Weights of a small transformer language model: 20.6M parameters, biases on query, key and value.
Each number is 200 + 30 x the weight over its row's rms, rounded and kept within 0 to 999. Layers, rows and columns count from 0. The size before them is the row's rms in percent of the matrix's.

# layer 4 attention output (transposed), 320x320, rms 0.0703, rows 56-63,120-127,184-191,248-255,312-319, columns 32-63
100,230,190,183,181,242,188,192,206,211,207,168,154,174,162,163,191,176,179,216,222,131,238,210,230,229,207,156,178,163,240,212,182
106,232,205,205,164,169,191,256,227,206,211,224,214,261,171,230,216,241,146,184,194,218,184,185,169,164,176,141,164,204,173,216,202
104,161,234,196,234,153,170,226,181,145,242,206,216,167,149,299,149,183,204,198,186,198,218,185,256,252,235,220,199,263,247,181,204
102,191,214,199,180,159,186,168,221,247,211,222,200,204,192,249,129,168,201,160,223,158,189,168,200,207,210,220,211,204,221,224,203
101,242,206,192,209,220,249,193,213,177,180,235,215,204,216,193,210,224,246,214,202,237,198,220,218,215,232,218,201,173,202,245,169
092,264,188,208,180,184,203,233,212,218,183,179,247,227,174,162,206,143,204,192,213,205,202,182,166,203,214,178,217,206,135,174,232
104,170,209,222,225,232,173,147,182,243,223,213,197,226,221,140,214,142,250,150,195,197,169,177,258,207,171,274,197,185,211,207,240
108,229,224,179,171,228,243,197,204,192,213,209,213,196,196,209,201,174,180,214,180,134,231,167,157,217,163,213,207,185,204,237,211
103,185,266,204,171,241,174,184,220,155,168,200,195,176,134,220,242,194,203,273,163,164,213,246,235,202,195,178,241,192,179,141,201
092,197,224,206,155,172,175,195,223,213,213,206,216,215,234,223,231,207,222,181,243,215,241,236,192,194,211,238,206,218,160,174,174
097,208,207,164,185,202,219,254,209,228,206,189,236,187,95,174,241,204,199,180,224,190,208,150,258,201,150,196,183,214,195,219,157
089,189,182,209,263,206,176,189,190,256,189,237,168,196,243,162,209,200,216,207,244,174,189,173,220,207,150,219,224,221,203,206,148
112,194,152,213,186,175,147,191,207,224,235,189,202,174,206,184,232,199,209,223,274,182,216,206,242,227,152,197,187,229,205,189,182
092,204,185,209,218,150,202,241,173,209,224,204,238,220,202,158,183,247,189,224,205,149,202,183,170,200,202,217,182,167,212,224,220
098,254,227,168,157,222,280,174,217,179,159,232,173,200,181,225,179,215,240,255,177,203,166,263,182,159,180,155,208,192,179,179,224
099,234,224,256,206,175,178,194,210,180,194,201,232,193,169,257,203,222,223,263,194,153,182,219,182,172,164,183,231,245,203,137,137
095,152,184,150,191,216,218,222,209,209,199,182,217,204,220,202,255,194,207,199,207,195,159,189,187,246,228,205,206,213,188,211,251
101,156,218,187,180,234,174,240,162,230,204,195,213,209,211,209,229,190,207,272,229,200,254,267,203,181,224,216,275,190,252,232,216
096,238,232,155,177,251,228,196,201,202,195,218,227,162,202,250,156,205,197,247,225,150,235,231,266,208,173,178,228,187,177,194,223
096,153,189,223,218,190,198,229,218,183,165,192,170,237,247,218,167,211,219,169,193,160,174,246,221,146,143,238,171,166,214,161,205
092,263,202,200,236,199,161,206,186,194,233,198,167,185,235,202,151,220,188,163,154,170,191,220,211,185,218,222,240,233,159,172,211
103,196,225,211,173,239,181,210,222,141,193,210,191,186,197,226,200,169,201,208,218,154,227,203,248,186,229,254,197,176,198,231,256
090,207,201,141,136,159,184,222,235,231,223,167,203,196,227,165,253,171,193,251,245,187,212,194,166,269,138,187,244,211,242,192,175
102,188,214,192,226,196,182,204,196,210,220,206,197,169,194,216,215,220,220,210,177,188,197,236,249,184,142,209,203,206,248,172,186
095,205,202,175,194,172,241,208,182,208,161,160,251,184,211,219,205,238,204,174,197,192,222,212,199,192,203,203,236,218,246,252,205
104,240,220,217,209,175,255,239,218,191,166,185,209,173,187,223,204,165,194,135,216,192,227,202,217,212,181,113,158,184,243,233,159
092,195,267,250,263,186,196,186,175,192,216,272,136,148,225,243,171,232,178,220,158,199,164,227,170,202,147,225,190,192,260,197,136
109,193,195,214,158,243,230,188,242,205,199,173,179,240,180,252,215,175,173,162,187,194,202,152,165,230,200,196,187,166,183,195,158
105,217,244,195,215,212,230,182,169,265,182,172,170,249,179,240,208,195,177,249,213,239,200,190,215,206,196,189,178,202,191,200,214
109,225,206,187,180,203,234,156,191,198,170,209,180,183,192,185,191,213,186,207,254,216,209,183,212,208,176,208,221,165,219,112,175
103,143,210,152,193,212,154,197,188,200,242,209,234,214,195,130,196,199,234,202,169,226,207,197,234,187,220,153,192,164,233,146,229
102,228,196,160,165,212,238,247,222,224,203,199,184,240,208,187,211,213,190,211,214,203,212,219,181,178,147,135,182,192,153,188,206
103,172,230,172,258,250,207,199,159,217,225,195,255,261,192,225,224,187,210,203,262,162,239,200,208,198,194,202,180,192,155,201,213
101,186,240,191,177,252,86,224,185,219,211,199,215,196,219,190,277,205,171,240,208,241,169,177,246,244,290,148,201,212,197,197,188
094,222,224,98,182,196,197,218,190,154,234,312,208,189,187,186,180,174,225,173,256,193,225,146,223,168,192,187,221,170,207,168,240
105,162,205,222,218,209,216,168,201,218,174,223,156,241,227,210,190,224,183,213,250,215,200,260,226,156,177,186,230,189,182,215,160
086,193,230,182,206,212,177,190,216,215,235,231,185,228,261,158,175,241,193,196,165,160,215,187,240,215,226,228,215,250,194,197,220
098,194,220,226,190,212,135,218,249,198,225,221,182,166,246,230,198,175,276,238,170,224,228,232,245,183,253,159,198,194,179,180,255
102,246,217,203,239,242,257,147,200,238,186,197,195,196,157,192,220,209,194,216,172,197,210,215,239,204,142,215,161,181,175,157,203
098,214,220,180,200,199,266,234,235,182,198,205,247,196,159,239,202,235,224,211,166,237,215,159,188,206,200,241,175,220,183,151,216
# layer 4 attention value, 64x320, rms 0.0648, rows 57-63, columns 32-63
100,207,232,214,223,197,234,138,224,174,160,222,185,192,186,174,182,187,159,200,163,207,233,165,194,171,189,203,144,178,223,223,190
099,184,201,229,194,203,174,181,215,202,220,206,167,180,244,175,234,166,197,216,191,231,213,261,154,197,201,247,160,202,217,233,200
101,234,235,174,171,210,217,165,163,212,199,147,214,192,141,175,277,206,174,214,201,238,250,170,165,252,228,186,202,160,196,224,159
099,233,196,200,213,169,282,187,214,244,246,207,209,249,217,202,223,183,189,171,179,209,205,191,202,182,240,159,172,199,225,142,189
102,204,188,171,213,283,201,186,166,225,146,187,185,191,190,201,153,202,206,196,184,203,194,216,166,193,156,179,250,237,216,145,174
098,154,184,234,170,198,129,217,215,198,202,168,245,229,166,169,207,217,201,155,205,243,225,209,155,196,193,224,190,247,182,164,212
103,190,139,189,188,216,240,189,165,222,211,254,163,280,225,149,204,219,214,224,235,209,176,190,169,242,230,178,201,166,165,177,148
# layer 4 MLP gate, 640x320, rms 0.0823, rows 0-55, columns 32-63
096,157,232,183,246,229,202,168,173,200,227,178,192,200,185,192,214,223,228,180,191,177,219,194,259,221,191,174,189,225,178,192,206
099,221,221,198,215,166,161,184,190,197,176,218,239,180,196,210,201,187,222,240,200,212,193,248,163,206,208,154,195,178,226,217,194
096,187,223,220,180,184,203,188,212,165,186,224,242,222,208,187,189,178,249,213,219,202,168,171,193,214,206,135,236,162,212,211,166
098,180,199,212,179,166,246,190,212,205,151,175,230,210,247,195,144,266,225,197,166,189,227,243,239,256,184,168,214,209,224,181,166
095,217,199,202,195,210,188,202,240,142,173,167,300,169,164,208,212,202,191,203,173,222,191,175,236,194,202,257,177,188,176,136,236
106,167,202,187,232,265,249,188,171,127,291,203,197,192,215,190,192,224,168,188,196,164,151,160,187,198,217,210,250,217,178,263,217
103,233,197,180,235,214,164,183,170,198,186,185,204,186,154,233,155,194,185,187,226,177,138,185,224,197,195,171,285,177,240,182,214
101,180,221,185,143,232,193,213,259,193,143,161,164,204,186,197,233,184,183,216,177,195,192,210,202,208,169,195,204,167,214,176,206
104,211,266,177,203,209,178,200,161,250,221,195,143,208,221,188,189,195,236,274,264,178,178,228,162,178,181,206,161,174,194,200,187
103,220,215,254,178,195,223,244,212,300,262,200,249,195,143,194,258,201,169,193,194,175,192,195,180,194,263,167,205,193,212,227,159
096,171,189,187,217,185,209,179,216,216,181,187,200,224,205,232,221,178,236,182,195,199,222,212,205,206,197,159,184,195,177,172,198
105,194,183,152,194,282,212,167,229,192,168,235,201,169,144,177,188,204,232,182,174,197,194,215,203,200,208,165,203,235,208,204,160
101,239,224,221,143,161,175,193,201,178,177,197,159,184,201,180,202,208,179,159,196,209,235,206,271,221,171,196,221,157,191,181,239
098,198,212,183,207,192,219,204,217,223,249,224,164,261,218,236,241,278,233,192,200,207,247,205,174,216,180,193,199,194,225,198,188
101,209,223,190,246,190,223,259,149,212,179,211,188,206,192,262,148,176,201,188,240,229,148,232,190,199,222,185,169,169,173,197,204
097,167,188,179,165,186,181,179,152,225,215,170,192,174,214,202,171,194,207,219,164,217,207,198,132,199,201,197,214,185,202,187,139
096,181,193,208,224,242,194,257,195,261,159,191,233,203,266,194,251,144,164,177,190,222,206,247,207,209,208,184,213,240,257,209,204
095,171,158,184,195,219,241,253,186,220,226,265,162,201,222,226,156,181,218,193,207,221,186,226,209,177,168,133,197,221,229,197,190
107,131,219,192,160,225,192,188,185,191,228,191,189,142,206,168,205,166,235,215,191,198,181,184,223,196,170,161,211,194,176,199,229
095,199,221,179,210,191,239,159,226,243,230,252,198,186,178,147,262,216,225,173,179,214,238,160,152,235,152,176,186,154,171,188,197
109,238,221,206,150,179,262,153,221,234,206,173,201,161,220,189,193,224,135,166,184,212,203,184,163,176,220,207,170,222,226,177,190
105,146,220,205,281,162,194,189,206,198,148,204,262,251,235,255,249,212,206,199,203,186,187,187,199,146,217,178,228,167,214,171,212
091,203,165,118,167,160,215,243,203,189,226,223,141,182,182,214,255,167,158,198,220,235,197,180,193,214,193,180,174,191,209,202,169
101,202,238,234,239,236,264,196,204,175,214,207,217,220,163,219,225,158,180,190,196,196,181,218,228,161,142,198,214,201,211,228,218
098,213,245,148,213,207,207,207,184,224,252,241,188,203,210,178,253,192,214,224,160,185,185,205,220,232,199,149,227,191,205,151,249
094,180,195,199,184,138,176,223,196,204,207,229,253,198,237,206,266,222,220,228,197,192,198,217,195,239,235,175,168,267,175,175,185
096,203,205,181,222,204,176,214,193,209,236,193,190,220,196,196,192,255,187,185,134,221,217,238,256,184,182,194,192,194,171,257,155
093,175,217,233,181,171,200,199,145,233,242,198,198,218,195,209,180,195,173,220,203,220,157,193,212,177,170,199,195,223,256,213,192
098,211,194,164,189,212,199,141,197,240,211,224,245,213,207,225,254,255,166,202,235,176,154,197,197,156,194,207,164,234,201,147,173
098,210,176,178,186,220,167,189,161,246,184,180,208,205,179,218,239,204,246,120,192,126,190,194,199,202,188,136,236,236,227,202,175
090,186,173,206,129,228,149,242,223,249,193,199,205,186,176,140,114,162,202,184,190,202,200,181,208,219,148,229,155,240,161,221,250
098,182,210,216,223,206,174,205,198,202,222,213,181,208,193,221,246,219,200,171,209,168,212,234,175,190,187,210,212,246,216,222,215
093,173,113,190,174,186,145,270,196,218,170,241,196,214,255,193,181,204,216,166,195,226,181,169,215,198,210,198,230,237,251,191,168
100,206,176,170,228,254,163,188,212,228,208,214,216,205,123,192,230,229,195,209,228,217,222,189,209,189,120,181,237,208,188,167,231
099,160,178,199,191,212,226,188,176,196,174,167,209,215,218,164,234,237,186,226,183,242,246,215,209,163,248,213,200,172,207,250,246
105,191,197,208,189,202,182,194,217,154,181,173,150,212,198,252,227,180,219,215,194,140,150,200,207,182,200,173,212,206,236,274,185
106,207,234,237,168,207,241,106,208,138,198,231,195,164,201,243,191,163,249,204,137,222,164,217,185,146,247,137,218,212,244,221,220
098,267,135,178,252,214,230,145,190,158,185,223,207,198,185,215,190,179,200,172,200,230,219,228,197,235,194,224,212,179,221,202,200
100,165,177,221,305,228,170,162,199,186,186,190,156,243,162,187,196,233,183,220,157,187,182,224,171,236,210,149,252,192,194,198,210
093,230,201,175,227,187,209,229,184,181,192,180,189,171,204,173,174,237,227,213,235,219,187,179,243,239,194,241,208,199,203,182,187
102,213,263,229,197,206,135,171,230,276,176,148,194,193,215,202,204,237,153,217,182,189,191,154,213,194,188,198,235,217,216,196,183
090,168,190,159,168,167,211,245,173,215,190,220,228,193,204,176,218,217,213,136,240,216,230,162,218,197,152,191,167,217,155,224,188
096,150,207,205,122,137,210,212,167,200,199,231,196,293,218,201,211,181,135,213,198,176,177,132,172,229,172,185,203,183,225,163,202
098,185,254,184,170,198,213,238,234,214,234,209,195,201,213,190,195,189,192,234,167,150,220,176,204,176,234,169,174,205,239,189,235
094,222,180,198,167,218,165,214,231,194,157,184,254,222,204,186,179,223,236,151,202,168,226,194,183,228,150,209,184,193,192,259,185
100,180,223,228,265,183,166,247,167,202,201,185,193,209,241,247,188,212,208,241,182,143,167,254,199,201,183,234,259,207,207,237,175
105,203,151,218,141,249,131,222,174,176,234,221,204,176,211,181,193,164,215,257,173,197,169,190,175,154,233,270,228,172,259,206,166
104,186,212,189,271,203,198,208,218,139,219,228,180,188,200,172,168,244,185,216,172,129,169,211,203,196,201,237,221,200,175,267,194
106,188,209,221,188,202,239,223,172,216,199,178,227,256,165,230,219,228,198,171,152,219,204,194,183,161,212,179,216,223,206,194,190
103,216,193,212,188,220,194,234,225,223,250,188,199,166,175,219,194,239,235,171,199,164,183,239,230,134,202,190,211,231,241,191,194
093,212,201,168,179,216,192,221,235,196,217,225,228,222,198,225,240,186,162,271,216,162,224,189,172,184,150,168,181,197,241,222,233
090,167,211,128,196,180,234,207,157,182,209,192,190,205,238,172,200,247,234,190,217,189,259,194,237,207,175,231,229,177,192,139,191
101,224,177,248,163,204,204,213,217,202,203,186,248,166,217,206,139,218,226,212,215,215,192,211,195,200,224,256,150,179,177,183,204
104,215,209,190,196,227,182,215,150,203,218,193,196,221,165,187,171,176,152,186,172,198,200,226,177,182,161,179,182,223,210,224,157
098,229,183,203,225,159,131,246,178,212,181,203,207,196,190,230,191,242,195,233,207,227,209,152,172,191,138,199,170,213,196,169,155
103,202,225,212,213,161,201,194,194,236,151,184,225,177,152,182,246,180,175,242,233,135,221,221,220,203,216,183,143,203,186,227,173
# layer 4 MLP up, 640x320, rms 0.0811, rows 0-55, columns 32-63
098,210,229,193,165,221,181,207,198,242,250,186,164,176,210,150,179,158,230,159,189,202,213,167,199,143,128,204,212,159,184,250,243
096,161,177,203,177,216,232,181,226,187,180,187,182,231,165,223,277,201,152,187,209,213,215,171,157,179,146,186,201,158,238,211,177
100,170,173,199,220,195,255,204,203,196,142,146,174,200,180,235,190,160,207,239,163,135,215,225,219,196,230,227,206,186,220,174,238
096,187,238,184,172,181,228,230,170,177,232,212,263,216,215,229,201,297,191,201,218,187,203,201,197,186,170,249,157,191,205,174,231
101,197,175,177,180,212,218,222,182,175,205,188,204,226,190,227,221,211,176,153,193,174,203,248,112,243,172,208,258,229,166,157,190
101,168,223,205,221,195,211,171,202,229,203,247,203,183,285,191,142,216,225,206,191,194,273,187,214,194,200,172,209,224,156,177,218
104,166,265,165,277,176,185,140,206,148,156,155,162,178,202,228,180,195,179,222,175,198,147,212,216,211,180,187,228,209,185,222,221
103,181,201,175,203,149,163,189,175,223,152,195,178,232,146,155,165,168,200,212,193,160,157,186,197,196,188,239,219,248,170,206,201
102,227,212,195,199,133,172,188,177,207,184,217,211,253,180,194,235,192,179,168,206,211,205,166,140,199,235,163,190,241,183,160,218
104,170,211,264,172,242,232,135,211,211,227,192,189,173,157,176,225,209,215,200,229,228,218,131,142,211,208,177,180,196,228,173,180
098,217,181,169,161,222,183,186,196,186,263,199,166,213,182,179,195,187,199,212,265,209,216,186,240,253,218,187,246,147,147,146,195
099,206,209,197,169,218,208,226,217,198,196,193,180,268,167,190,192,206,184,161,202,239,185,195,201,221,227,265,210,154,177,206,161
099,194,183,205,216,188,211,210,189,198,138,207,204,207,203,188,254,155,248,234,177,161,145,226,245,202,191,186,256,200,191,185,177
098,195,205,182,214,201,239,175,147,210,196,187,220,150,248,215,227,156,209,241,215,177,197,231,191,243,188,173,179,163,171,167,207
101,235,231,220,184,196,175,173,179,261,218,199,248,197,228,179,172,180,232,255,185,198,231,232,238,174,212,139,248,244,195,161,157
096,219,195,156,187,174,184,159,182,212,221,203,152,251,201,206,187,197,237,167,166,179,253,202,215,228,161,220,206,162,183,195,175
094,195,227,195,184,186,151,236,258,167,237,194,167,215,153,212,196,218,251,205,197,225,194,165,198,223,162,210,202,187,220,231,201
095,209,229,209,184,232,169,161,197,210,177,156,236,210,184,190,196,166,211,218,207,239,260,140,196,174,196,222,192,179,169,216,187
104,284,196,156,192,182,184,185,198,153,233,182,234,186,212,227,212,192,226,181,208,148,238,210,192,197,162,187,212,202,172,265,222
095,197,244,179,210,200,138,166,210,189,182,229,205,187,198,197,239,207,234,229,181,178,170,256,180,188,192,213,193,194,236,226,202
115,246,136,185,199,240,260,217,208,166,175,223,197,189,287,226,241,235,233,202,220,231,212,210,190,188,229,142,163,191,209,243,167
096,167,194,218,254,196,204,211,176,201,196,237,219,261,214,227,226,223,226,168,197,182,226,204,182,184,191,188,248,250,171,212,203
094,152,163,161,197,212,180,209,205,211,188,194,211,241,207,129,207,190,160,196,239,149,202,239,222,161,132,141,169,181,200,183,204
105,172,199,204,186,221,196,224,249,261,241,141,260,168,219,145,214,230,208,179,207,188,223,179,230,193,204,183,243,212,175,224,218
099,132,153,181,209,175,188,171,185,162,194,223,220,274,190,220,202,156,194,162,205,179,205,193,237,169,167,184,221,165,153,211,187
093,253,233,229,190,224,195,205,167,239,156,160,234,209,222,196,192,171,198,239,214,240,224,232,237,183,248,176,210,209,188,190,192
099,239,185,270,232,255,133,186,175,182,231,211,182,225,209,205,215,205,213,209,200,170,192,200,181,174,199,203,201,202,163,225,215
097,176,217,210,216,253,237,140,195,164,242,221,202,188,195,184,199,144,212,191,176,166,194,213,162,159,230,194,192,224,211,199,254
103,286,195,163,220,263,169,196,210,226,177,236,159,227,209,213,200,183,198,126,209,186,211,248,147,220,179,219,178,171,148,196,198
102,210,255,161,256,244,209,194,182,222,156,190,217,178,175,190,225,188,254,202,229,221,197,262,176,217,192,149,194,213,225,174,246
094,222,177,203,167,198,196,199,192,235,173,201,178,203,183,213,189,233,234,208,224,132,216,206,139,226,166,203,172,224,174,227,215
105,170,227,210,187,237,173,187,196,207,187,198,218,187,172,195,179,165,161,222,161,191,188,153,222,197,218,177,224,208,214,200,198
098,195,201,204,219,176,172,207,218,191,205,208,194,200,191,201,267,200,184,159,242,186,204,175,182,203,252,182,224,233,240,170,225
095,232,169,213,224,221,214,170,205,229,213,191,201,187,206,219,223,193,219,201,246,206,233,190,151,246,207,191,203,244,246,222,175
098,177,195,204,166,171,214,144,133,255,222,163,151,235,220,202,157,166,209,204,206,187,184,203,228,211,170,138,215,204,190,200,225
100,229,199,140,167,201,195,160,200,203,215,223,244,201,223,207,182,191,215,175,222,235,156,213,232,229,175,213,222,218,165,180,144
110,174,221,241,188,182,207,141,201,189,195,203,207,207,154,195,207,184,244,197,201,236,235,197,209,171,233,201,185,255,204,197,183
097,194,201,214,156,231,176,196,179,228,239,260,181,185,201,232,215,192,199,213,141,222,184,182,165,173,199,214,173,191,206,157,200
106,198,205,183,172,189,211,218,204,207,120,253,188,154,183,228,178,220,178,169,208,208,178,256,171,205,228,219,151,239,230,196,215
095,185,164,172,164,180,190,192,224,210,184,157,149,235,250,257,207,173,228,220,195,229,231,181,197,186,223,228,209,215,200,176,237
101,237,192,203,174,208,239,173,177,220,164,248,195,190,216,174,173,262,212,278,149,204,184,238,204,170,223,184,209,242,245,209,299
095,211,182,226,211,214,243,226,187,201,170,203,177,175,210,184,181,263,176,158,204,222,215,216,219,152,188,179,159,164,184,190,160
101,262,189,224,195,221,246,203,180,166,218,216,195,174,212,178,264,162,211,226,230,181,230,206,250,229,228,209,199,134,214,206,192
103,182,201,200,153,223,187,205,146,198,177,198,196,247,185,238,216,228,230,187,212,177,195,218,244,150,162,188,203,171,201,165,190
093,208,149,159,159,164,197,239,161,211,165,274,207,218,191,192,221,280,205,191,220,183,201,165,238,217,202,164,147,196,200,188,218
100,175,201,221,206,188,159,230,144,255,195,189,199,232,277,200,218,245,230,235,212,149,193,215,190,187,176,284,234,197,201,203,228
101,189,218,215,152,180,186,148,259,227,215,183,194,193,181,198,220,264,146,209,197,243,210,186,156,197,212,204,199,216,220,155,207
102,205,253,216,129,148,206,227,222,203,208,215,212,198,128,196,169,209,182,169,201,212,204,176,199,257,221,226,185,191,235,194,212
104,219,173,195,218,175,270,205,173,274,180,209,204,179,218,212,193,195,157,151,160,229,209,201,189,206,242,232,292,181,217,285,184
099,196,158,162,184,221,219,218,209,194,176,240,194,213,210,160,181,198,197,205,188,208,204,277,243,162,225,206,236,228,229,214,186
091,228,237,233,168,200,183,172,192,220,174,197,206,188,233,179,190,243,228,200,184,185,153,186,218,164,213,185,201,220,244,221,201
095,178,185,225,171,160,222,195,139,199,178,213,207,217,188,232,219,189,161,191,169,140,196,220,170,162,208,235,153,159,166,158,180
098,142,232,283,264,166,194,149,215,224,218,182,185,211,168,157,213,162,210,128,175,222,220,152,224,223,170,235,175,142,182,192,220
100,208,195,234,215,208,215,142,241,214,206,139,236,192,222,209,206,195,161,192,216,175,232,159,205,227,170,229,203,166,143,246,287
095,203,185,204,209,222,214,205,203,208,224,166,168,213,190,202,190,205,183,231,194,165,191,250,232,213,174,212,218,237,173,175,182
104,169,237,191,248,226,194,180,197,210,240,196,224,197,184,188,208,245,117,193,200,229,173,199,246,227,239,209,211,208,197,165,170
# layer 4 MLP down (transposed), 640x320, rms 0.0776, rows 0-54, columns 32-63
100,189,226,234,222,258,212,187,195,192,214,177,185,200,186,172,146,241,215,195,241,182,179,187,234,208,240,215,201,211,263,199,216
097,234,193,158,198,183,177,210,163,242,156,220,245,194,148,167,189,159,237,196,184,182,178,171,209,171,176,177,237,194,145,200,137
100,198,200,209,189,192,184,226,204,197,198,252,156,256,162,191,173,168,168,259,221,167,189,252,201,235,175,208,201,210,163,163,156
098,211,175,187,218,177,164,148,159,201,203,196,201,214,254,223,239,198,192,237,258,159,208,230,245,234,206,195,281,192,160,188,242
102,201,200,212,210,167,142,192,224,191,244,211,194,172,193,255,254,228,179,215,235,181,223,210,247,141,179,233,170,217,241,156,206
104,176,203,184,218,196,154,194,244,227,177,198,209,231,251,162,103,189,185,132,208,191,193,196,197,163,260,181,219,227,196,186,179
106,229,156,201,217,201,226,204,243,218,194,184,217,236,186,177,239,209,207,181,177,178,184,270,208,175,220,143,219,196,178,214,140
105,207,159,222,203,204,182,200,215,116,218,226,150,231,214,162,204,200,182,171,152,215,252,184,198,203,179,192,176,128,239,266,212
099,146,188,167,201,198,222,170,193,215,202,212,158,197,243,210,234,186,182,235,210,245,271,200,230,133,211,253,224,142,184,170,223
091,198,246,203,192,224,202,216,213,270,196,212,102,205,239,163,212,198,203,149,177,220,203,213,211,209,196,165,167,198,198,190,181
097,179,154,146,154,203,179,214,222,224,223,201,159,206,170,191,191,223,246,251,208,196,193,220,229,249,151,202,196,236,167,170,178
098,211,205,202,182,196,198,212,251,228,205,184,202,177,283,190,173,168,207,179,233,234,196,235,217,191,188,203,148,192,184,206,177
100,196,209,210,188,194,252,197,226,170,235,203,220,214,166,204,194,212,233,191,233,237,173,208,240,216,248,148,222,190,212,261,150
099,237,152,154,195,188,159,214,193,220,292,248,192,211,259,201,171,159,159,197,206,210,160,227,196,212,251,205,181,196,222,192,242
100,184,219,152,181,224,216,167,192,184,244,218,193,216,212,176,138,207,194,223,212,211,160,187,206,192,212,203,190,224,194,216,184
095,246,218,141,139,215,202,196,219,244,179,174,223,226,193,162,179,176,236,176,236,172,263,196,190,199,184,155,205,172,217,167,132
084,192,190,192,187,192,191,238,228,228,260,223,186,174,226,238,219,205,205,214,227,212,227,203,238,192,179,167,227,189,209,252,234
101,211,227,185,231,210,209,267,180,233,199,257,197,181,209,136,162,174,172,239,211,215,221,145,177,242,174,221,202,211,249,232,205
106,177,163,179,181,168,202,219,166,229,176,203,158,146,220,176,182,203,204,146,199,235,206,221,244,238,223,185,254,177,267,185,264
097,237,182,175,221,191,218,261,222,183,218,192,212,215,180,182,184,124,200,212,232,218,219,214,201,146,159,238,244,189,202,241,165
113,267,195,160,199,219,276,189,220,190,152,213,178,227,240,199,240,181,222,217,250,184,186,246,231,192,206,130,165,193,190,206,205
095,204,191,199,250,203,224,225,227,167,183,217,213,262,214,213,184,187,227,185,264,233,204,227,228,221,131,218,207,185,224,214,207
097,182,176,239,227,199,244,209,202,174,214,249,222,227,194,160,202,208,237,222,197,177,211,219,194,272,154,214,170,178,202,212,204
101,197,264,217,172,206,165,204,171,142,187,155,210,221,230,216,258,197,214,180,169,225,204,187,224,208,189,221,197,222,176,196,162
102,216,228,213,146,172,159,171,181,192,223,179,189,191,205,224,244,190,218,202,165,225,209,211,242,163,239,233,182,164,235,189,201
097,181,199,247,196,171,172,260,230,212,177,239,221,212,198,215,202,215,235,194,249,209,203,224,139,180,195,210,206,198,226,205,172
100,184,192,228,218,236,160,236,192,241,171,234,179,183,190,170,218,173,184,194,170,167,177,213,225,231,193,251,225,209,168,151,170
097,215,225,169,207,217,213,186,166,210,176,195,166,188,170,181,166,184,212,204,232,168,167,181,217,188,178,213,168,196,197,216,168
090,181,196,195,204,213,212,208,181,184,237,210,158,207,180,200,144,185,154,204,219,207,192,215,183,234,224,179,217,210,200,212,264
102,213,177,189,171,201,172,188,206,176,206,250,180,214,190,244,197,217,186,205,244,248,190,196,190,172,139,116,190,211,212,189,164
091,242,182,178,196,234,229,164,197,256,181,204,217,169,227,158,221,218,221,182,153,219,211,216,213,216,231,184,214,251,202,189,188
093,195,238,188,193,203,179,195,217,190,170,213,195,233,250,244,227,187,250,205,178,174,238,235,220,186,219,183,218,179,218,213,224
100,218,170,128,219,201,165,233,176,215,225,277,206,182,193,192,239,175,249,209,185,226,154,225,214,232,235,189,234,199,226,184,193
099,214,254,174,182,195,173,193,275,229,174,220,194,200,146,140,159,230,173,222,165,183,223,199,204,219,191,208,181,178,234,160,244
100,251,212,167,216,227,162,221,230,242,229,204,197,242,185,208,174,158,269,257,176,178,178,241,177,163,195,203,183,209,199,214,166
101,179,188,257,193,221,203,197,238,225,160,178,208,217,212,145,153,223,182,245,194,248,199,257,173,186,246,157,207,164,195,193,165
103,207,242,179,199,166,229,187,175,244,202,223,164,209,175,175,270,179,234,193,225,239,199,184,197,228,230,130,172,215,199,183,193
097,229,242,187,161,260,179,236,192,188,188,199,202,185,170,225,204,173,203,149,174,211,248,142,212,198,173,211,225,218,205,236,240
107,167,180,248,170,231,225,176,164,128,205,181,190,220,151,238,208,194,189,201,157,161,200,213,182,207,239,191,184,164,184,166,226
095,220,145,184,242,172,181,142,157,191,274,189,220,232,187,182,207,234,174,180,180,197,217,174,214,212,167,227,214,183,208,257,169
101,144,215,193,187,203,190,202,236,227,169,188,175,223,238,167,173,239,178,214,206,148,232,193,163,211,252,206,197,178,233,190,252
095,208,223,179,237,211,211,213,173,154,149,185,205,229,285,169,276,228,232,208,185,202,262,201,146,185,226,247,169,250,207,177,263
104,214,179,193,179,203,176,160,193,148,221,239,174,208,177,211,247,150,236,252,274,203,221,156,220,216,181,163,181,148,210,225,209
103,206,172,239,206,191,199,189,201,210,167,241,150,202,218,156,166,157,239,194,213,221,182,180,245,132,272,219,201,169,197,139,172
094,140,263,183,206,245,165,151,169,169,206,201,157,168,225,129,147,209,194,199,198,222,190,202,227,224,256,212,234,201,196,178,228
099,194,199,199,148,230,173,189,229,202,215,205,164,204,158,150,203,204,193,195,181,218,239,211,169,208,173,231,204,232,180,153,151
105,252,184,184,204,251,213,229,218,166,191,277,220,216,161,204,196,195,219,228,188,236,185,214,193,235,196,210,202,166,164,202,244
106,196,207,188,199,219,165,263,169,183,226,210,219,183,111,196,235,213,175,227,225,188,212,162,189,234,139,205,225,210,177,230,230
105,249,225,175,187,222,228,175,187,176,210,223,203,243,241,200,149,191,274,224,220,217,167,233,234,239,188,243,180,230,218,206,211
100,207,190,186,208,213,183,246,260,229,188,230,176,158,271,163,198,240,212,162,228,196,189,253,185,153,225,254,212,216,207,227,192
092,167,164,228,161,161,166,168,170,197,213,235,198,222,215,174,205,234,191,212,167,235,194,179,231,227,220,132,175,193,184,251,156
096,184,233,166,178,215,208,190,224,205,219,176,175,164,169,172,185,206,177,161,257,222,211,175,277,230,177,186,262,167,183,250,211
102,222,172,165,180,179,205,200,187,195,140,223,197,244,222,231,188,190,231,268,171,238,191,218,132,203,231,204,222,207,168,168,186
096,218,208,223,201,212,238,214,269,157,191,199,161,216,195,243,166,243,190,208,173,189,215,208,193,216,160,225,186,202,172,156,212
099,235,171,211,191,237,280,192,185,204,185,236,193,210,212,189,236,187,220,222,191,201,159,255,216,159,233,211,135,177,189,203,226